Weights of a small transformer language model: MLP 256 SwiGLU.
Each number is 128 + 32 x the weight over its row's rms, rounded and kept within 0 to 255. Layers, rows and columns count from 0. Numbers have three digits each. The size before them is the row's rms in percent of the matrix's.

# layer 3 attention query, 64x64, rms 0.0812, rows 38-63, columns 0-63
104:101108164099114135127176084146087066164157170113092152106182135147097087162120193150056148143068118130125141166159081156125167147130163094143197165101109108109148123104148148155118158159163126
083:107104088105141099147108139098146156104079108211198171154107169139118131128090109162108134128141144122095142127143160139137092093168107141089108069164159181127087104185157156101111135178062088
111:116169182126142068154128160102107118108155110080090098135115106115161148204174144247153108157103141104148135141126131159140112129138144115139123108134134126138154138078076148088105194082171117
098:114071143136128148132198141143076136175104147176111128122198187149121100132157160194140131110093164170133121134104129068090128179137093104133121165079066118102109085133091128123113150176092149
098:139194047172121130098111101172115075097082144111149096117094124083144141161196098145127066148113074103067098106136112164178150132161137136139143128145117139122141170080093148111096143107150086
103:143154148098174125117132085098149104119104088186094086136075086097122129180110150177122108151145099095167120090116136119101147099179121139173154141071190111140156129106147181087108119091156043
097:120164126154163187152156081154149135112147177099117102152105126100069152067097112081068151167130129118128130143131075118133102190124099162156194121165155186162092160145146126149112167131133190
106:205141148081082078154135142161119156187162141156140132137128099122167135154138122152098133186132135104139117080130086163191157115163124160122184169177168085098144138107075182170124127160117101
108:164110082119130156158148160160175187136085144146149111108141104114182094155098075187147119117055165098150183146133085114152100126140121142153080114073123142176133135158103144088185132089159165
110:132116155193083118057166172131120119143111180141088083170082104165103173142150166107133116178092147141090122102157102086156140082125154132144171118128110103080145099088129141162167126147172059
112:114119189091145109116127155114144105119102167077189118134108097171149121093068140135170096156136106130151142116173135194124096168119208115106161149170112206123064131142085137140154144166120107
105:150161151160123092089150125189168230110140147130109126170104091085142114138151124161132197122111057163132124127164171085116107124150120132137171095135136168133183096150154067121149169114104148
112:115133126168118146091137118174197136159154133063103165035072105088158072143122133098137119127114145137129111160144131144074106149119081174179098121154166121177124128133149140145076156085082154
124:085095114137143164112096140090121157156128153123104091136189189031078158117082117108120202166166157130109146125127074141133145142112108197132104096126114115150116121101142140137131096149173195
110:168120124151077066078159131093059135147108110131100146194093095138159113148109169175082187178132126163124102092119109133119151125138153202156147125154159184116109108088138136149108094084166135
108:161102146136147143105167083125124073126134167119134130132138120132179111143128131154136086095115053147088063122156132170098212158138108138160091109161188075082159158106137122134130115083186177
122:135124217141074128101167150117084110098108178167127168159102134139131148180098167187117099202145135154165148171111130129125107147203090127092143142180141133141149085146142130180139141090119137
124:108139158151158137091137151140162119149131127200188152155128119167140141107143118153125179139141134046045098136184150158120129077107134141097081178130154165155106113172132143049109116138086116
108:111145189085103140098152086110143146155112053134216139180166098080161163135138146187142074139113176147111168124117115080083111133099101145120162157112096145122131154122160189098125118165133111
110:099159115168113150127123111060159159213114143143147073134133096143119153112141097130141111123088108189154155110097159111096070131145131132131083119168175115125123109160062136153182089182118058
107:089098075110103129099131118161091069115094097110118126091137160074152122147137104084146148049103125101127191080185113114121170089202101116157083077132137161131106131171093129151115135147113096
109:109136155179146073138112139140149100165097172154112173130152133147139147077109139173112065169118181143106143134178131175140105125122117190114126101085108122087087066177124143183068163096127089
124:145119141174117148068122127092124114112127078088126172159138144141157161148162157080153073105116072097107080133053118114105128100117161087099047162152089160131161173111124123165137123138091186
128:103096140097146158143108120148079138111045153179143147143130097101126093161160147105143155054079105133117112181062122092107124093076110116101128175083150148177127115133134121086152095114193164
136:140120188135132084102124087098119223112097137111085145083189147150104143084150162086151120123076159182121103187092166112145156161150117102111184124131154111126099111094074157123098113141093145
110:138077136127116073133200137080138138101158112160139153158103151107127150103217139138107110139152089122163119135149182184137146109079105145141115122118125100136160149118108173106164132221070177
# layer 3 attention key, 64x64, rms 0.0855, rows 38-63, columns 0-63
102:094140096091159140176117162126138153127110117056152190105129150109162079047116114070116122098114172070164123116103147114093124091132113128087119136152129110181061131149140117085178115109136069
104:110168179124123136109086133098123169145128197062133102053143164092132162161115094101120142079112151131141168156125092112149117150087180093094164181142092120127145113132094129114032153124116107
112:132108114093191135084132112151164138115161133152219113172115086160123097109132083080146122145125119180090118108137131066077081147125082166055153180138123130154125168113076139095100124145117116
101:146161078107148170119111124090169123094131126089129139084107133137175066139151091093137086083128157118131102155099095157179090159082113030108152094145110077129157168130152154134126091134067102
091:166093103158132073136113097076131156089148130111130098125108111105171104130126085124186055082121079133097117092213086115131142095187137191112137143101130162087153100095117097149105081133144136
104:131077141135163078102119176106086142123117093120171183147100138153198185158149152125151125120175110163120097151131141131123132144182130137123099096146182149152146131181049177141061152105086106
100:120098047106098069126108092152124134125140125088142095135165166126070145161142144137091109117167119126158129136183129161078095104135085091151180071103088144117045079166145082142152126146125110
097:141082110144140118158136107093103147090122099125135133141123076202074148114139107121163169068106134172127085121112153105088096077097121082127077141094129141125115126065149082055183176123113168
106:135117124127130110079193153163124130073108155068201122126204141115107101115137151144145143109146172127120137126185140101117141123085097143167138073116107124121197183078157134094145111051143119
101:123092106040144137153145092073027107159089160173113137137089144164138146100117149100134126134123107127166145097089165164114114132108122185120099069150129160143127116123107187163139107173081147
115:166154185127134094183106079103128129127132161091134123095136200148063156198137058121127114139129105099131137129064134149083132080090111127124067205148091112130148153118111163121121150123151147
100:095104095125171098214141101114121110158111080120176097099109078141130106068137160154118078101157139149135102083135109092093160093148169089136145099162139133139140136082097145163136070053123169
117:138195126139130151101080168104109166118179149133152095151067135108121099183147126178119129160124118160140129082176091120128123203115110123153127091061109137140109168147087112064091135106114197
111:146094142107134131119159123126139167131137156091113122163128157133132121078232121130086128153179155127183148168131139190136091143105169112070136121156141165046097098150104143105164113158118057
109:102069168124113113147166137115183139144141170138168122108151135190128218096138099157118173094150115158165171125143100128057137178104122117130117111170144159127098131098110179131169190120173166
102:168121131136152171151146097157102142128145103114120135165145173162148155151067062140168132142171080187142172129193170133153059171154153107138161151160185103118099169126081130132120155092154159
116:166078089119183093172138138158150129128137148136117128119104180150160095066144127108147116045089114093166056111077171150095144137074116113136137105106175110159077111089165150121132097117170136
106:139161109168063161113075170186122122131065132130175148093051123098089099122137114152112124088128127107103139164100086051165077095126129136130132153129160199129170087104114128108129087130130122
094:139105201099117106135147144129100121131107166138100211186140128165209073154143055136097146080087140105134124192087110109138124144159103123131147099128083178080137130105116146128140123099087119
111:089108112108111073097140139129116123163068075092115157135081117167123039108157158121146105128144186136148114115104117185116155113131119156146068106159135101121110152060118142224090112122131123
095:078112133115137118093146143123137161145112206117068089123118152173128121145097094153137086138104131130124096154204154118135127175120161095086137159078128070137232146132112102125085118158084095
100:139130177107111147140126122112129148126126164125154096114127101163089122098148108122138154089136094056137106053193141096153069062036077110169133171130154137133071154134087116129152092141114116
117:131164188154139157143149083145159112147119166126087139175093126134190058135084187179130097147099099183152134191146123166179094123147140184121141145158141123163149148113179167093146118140163138
106:099136117109143160088087102160147108166121155103166147160108185103118135115087086159106144059127144151108152194117165137166159228066141105151156126136074130106146116132177111156139112121137185
118:130139122101173120141122133139114150126083108148112059119078129158113122193080142084129183147123176161114041110140064138124150137090140129116098085130097120116019128143132152122157113132083117
105:189148151108124173154158105119102118168127121159149171110101078092126061086088124121150153156134173152100090163129102096085157134202124104164108149163117128143092080132113126100043175158154139
# layer 3 attention value, 64x64, rms 0.0688, rows 32-55, columns 0-63
115:158133131238080096132120098135076092171089120094080118143168139118120118144082089108118093103084088098153140120125122156083105144147126089106079144104070186158099141128097161092125145103123163
123:140072150118085099098085139140147140169047098056142119103196157135058187096174154078106154168116140132150162157070128157182123158141121132153121145129096092128112127112118132104136163147118130
108:095023106103162091101177124162113083142131140142107148133128155166130170124128053146108103152110156120070114083079109135145154094102096080076151154079134142166144087149103120162155157147120108
101:121049160088165144101170135137120141099134100157114114124109114136110123160131079102112195198150128174092153121047108131171124097112123125119090074164167066099088157102141173109146116122088128
122:133163141121161109103127165137181211177126147093126177114096170136122168122180152115102131088183073118140083155134114098097148185084156172109125091117158179132140164081153119123139092150146175
112:154139158202201131114132139121168158157135142106138133161079137083149146131135160059126111138136124193119154152137117111086160165072106094103157161117093168109076126039123144099137127118168090
123:094078135146059118124154150086149115103127132174096085110190144156150108092099154135107109140190092167049123093102150115124111081122176096089131110145122079161144146073113154124112143182080112
111:183159120112124105144180078128186141142191079127103100207207135151112143126131143175133152154149180144136115123179127133182111132121102111141127149105110125079082110099171191133141101170106130
114:162095072151163197118121092095122080141124107118144155154146131140127099144119130171162130079198093101123098166131117106097087123070074112111109091146148169105047164165155110161151078135101144
105:154064110133119161124172112148124077084133105191084109059086136121178159122151149087159110132115146091193137131114137142149097141099130175152131062089094147082092160192091157111134111113136143
105:162126134117152131166060110125147165132100068116148141155119092076147132170130125084147044079134143135166177087126115094148093144121114148143171158183119057144171110122163115055154143124109108
133:071117146089147087189148104122151160095115118113076174163146140163089115114158154105161130104118138136106085160094121171155062189140116142138103120174152136074080070087185145135135098129100168
125:213124072092159135178163135134113194142137085139130132137138094130151109121126111093118095052126123077135129077147167176151191132149190119088168143124131097121157173141109137119155143103087171
112:157182180131185077165110101124191156145142116083118156223071155116101179131144175122101133131093148109120095147121104123115129173110115091119163127122159124126141078107147130067118120121133198
109:135133136073097164169098128146148109133120079118114110116201158128133109155138125100126091117157198117117117155208099146136095107204125088119166185116118085172149073148145073128087098159111116
122:163154104162128161120213104099167105111150162153139145182122147157109102163134094142102077154201184177109105132091107123160137126142111143114088136156116110137084155166096121149107073095106049
121:118169077177101069082135151134158152094175106139091121141142082101098117123155163168132091111122187172155159106083136117119124109163120199138111162123188177133139130172111110087179178159108102
128:188093176162113125120146107124130128090128114125184115122149063094054128113108147148130115126102132140141097090159129091148171169136181134113152092140129116108158153102142125074084213171047141
111:145121121157163152087119144178134110180110116139156065147107127113143105047117149072141109119064062154111088182125132136100123134114125132138121199121170138130039092101132126118128135181092149
121:177163138129183145093101073126132126119172147113189178168114092115160140125063139116136108167132158066172084178118131141140174160146065111103153096186117122112123086136158097160181128136146152
130:184125140106129124079111110155117152114170075102106119138115122151182093173127057084146095116117122138168176145162116106137131114165143118188182138172073143144122106064114089139177134113064081
127:144145173074140109115130151123140083166169106109088188177142143119124112161131082143104110179155096163122062136140128175121110048174136098095140105105125139187146173151181117104104123169178153
102:139168145104111160136175111137107114163067141133126084081162084141113133128089086085106187109158075159111130102117121172172155079111117080188099159156174120104111106154130201087123090135166111
095:090115125118110104089141149096136098148094107067169079161102128109071159155113164101132150128156120078065108111143157139135179091195109090186107093160134086164075077168102141098116131155107144
# layer 3 attention output (transposed), 64x64, rms 0.152, rows 32-55, columns 0-63
118:090086092094163138134099121135166136110138179152151143139150169111151101137107165153103220155106135108084120158087133114177169101151105100112101091068214102132129100116121181127126105088099177
116:128195150185118127098104129140145123145176160122140154105034142116143154082103158147132165114131109126134094189159121148160124103133114174121076133154140106152198185137146106179198134139110175
107:189107109129112107180117093180225168132086182074146113057152077098102100095143135102086113130148159157116125116150176118114082149149139112111085121151087125137133163114144119109168104134088137
100:143161080158090106088095155150161170111118163104118122127088134074153172167132107143058133118174112130101156079163142093119103116151115184134149139143056189119163138185200090124105109127132130
111:111101145154153113131179125143112106094182178106161186119129145145162135136141163189153055119138148152169136132093157144167129111091140125111200105153068056100173149157066120132113164147125100
105:138103127131067083171181138170138060121124126101133152141173152055116198134123125154103123148097131137105200102145116124158165115091173151148159137067128107123107128159103148170163139194141165
119:151157139131118142128096113162139215177132142088145158193139081120119135163133089096126123109101167122123132158143126118155108169053082121083163188088086156172127117114109195077148116130143172
106:086156085141124195101103221180064104128055199109134117134100074116149120131121106123152116145079062141165110126108104117146098164154129125143127110137103170166117116150110094105138154163117135
106:126143088152105081137105177113138158049186113084140114096174087114149109150155113079133173152136072103152091108094117130166164103113135039102109077144127145116124114162091094095116169095112112
102:141147175075122082106143109122117130168119150165122122134123108115156103137199140111128160143169060122142057039135142140175141068171124145132128110123149155128195142091155150104128186150108077
096:095130175146087158079177156083172125116126078160198094104125116144078143105120142184173150149150106169118170095189081121106101118095131121123102149096139139123131062178180116133170108129151105
124:119141085112155175126129141143105074124153109086122133095086108116158109186107131190170138059149063146087149147181134095122090124110109076139123114114111181140156173137178068110110173076121122
123:120151180135126146084148123107107108143110166132162141142143088173131101153115217187099074208111150108113126136157136153106115101153140133077127162175133168112106047145118172100114144114126066
103:129096157114126140165166198166167071076071107121157107105122179094130143105083178191167091108100101153108162179124141099137051159157139131105174125113118105146129142161092108133165151107149123
102:103161120145125150138102134162118129202086072179163068124089077139104085099132105142162158144098133144145083171158108101109099098096076118120074116171111077096098117103089119130178090091159097
118:120160084135130131136103132115108117088023158063116111125097133131096158155143078095109169127108126092149113088088114128132145133088136035107165101136085131066178112096146132147158092160157120
121:139085136156137169137121081099105111064061210153099093116124125111099151109104133128136131087143077177158102172102173148104125097079130111138106170054149140165128127147177132102102135114192115
118:134145173131090140067078171128156111080107170111150193194119165155156165100125134172186153169188124099112129171122115103062137137117112126169133199139132156112112104110114171100099142113131147
102:117149114134124093129105130179148103114182206162112092096141121100125165165073116106156152125090154106123188135188056111120089108081141166127105110118165076133121133149111212137100179128135116
108:080100111154104092103112187102140134090064061094163133085140145124156142104127088121183110159148107053131160125140115177119173149140194129121082078161149147088096145109109149089159145147119097
123:060083097154164128096118091141151091161081113176208146122164092112071139118130104108110171128152124097105130109131066133084125058140124156137104135121097151129125096210137120143121095147072107
125:137093063153137095132126169175135198116075134193131166098092115163159131095155113157094116115063188119128138128123194083195124107106100120075109091109095134115141121150100109107129097106146097
105:084183086115116123073168153155119144148176178126072093190088122140134059133119083122106115150131166132108122122147105112139124154158162155156101079169154154082123139134191177129139068116175149
095:092197117135087120134102155186134182156094095106096093091125166120157080122098162075119106091120157095137120204125123147108124151158159169060120186121152124133151138162123142128191126103182115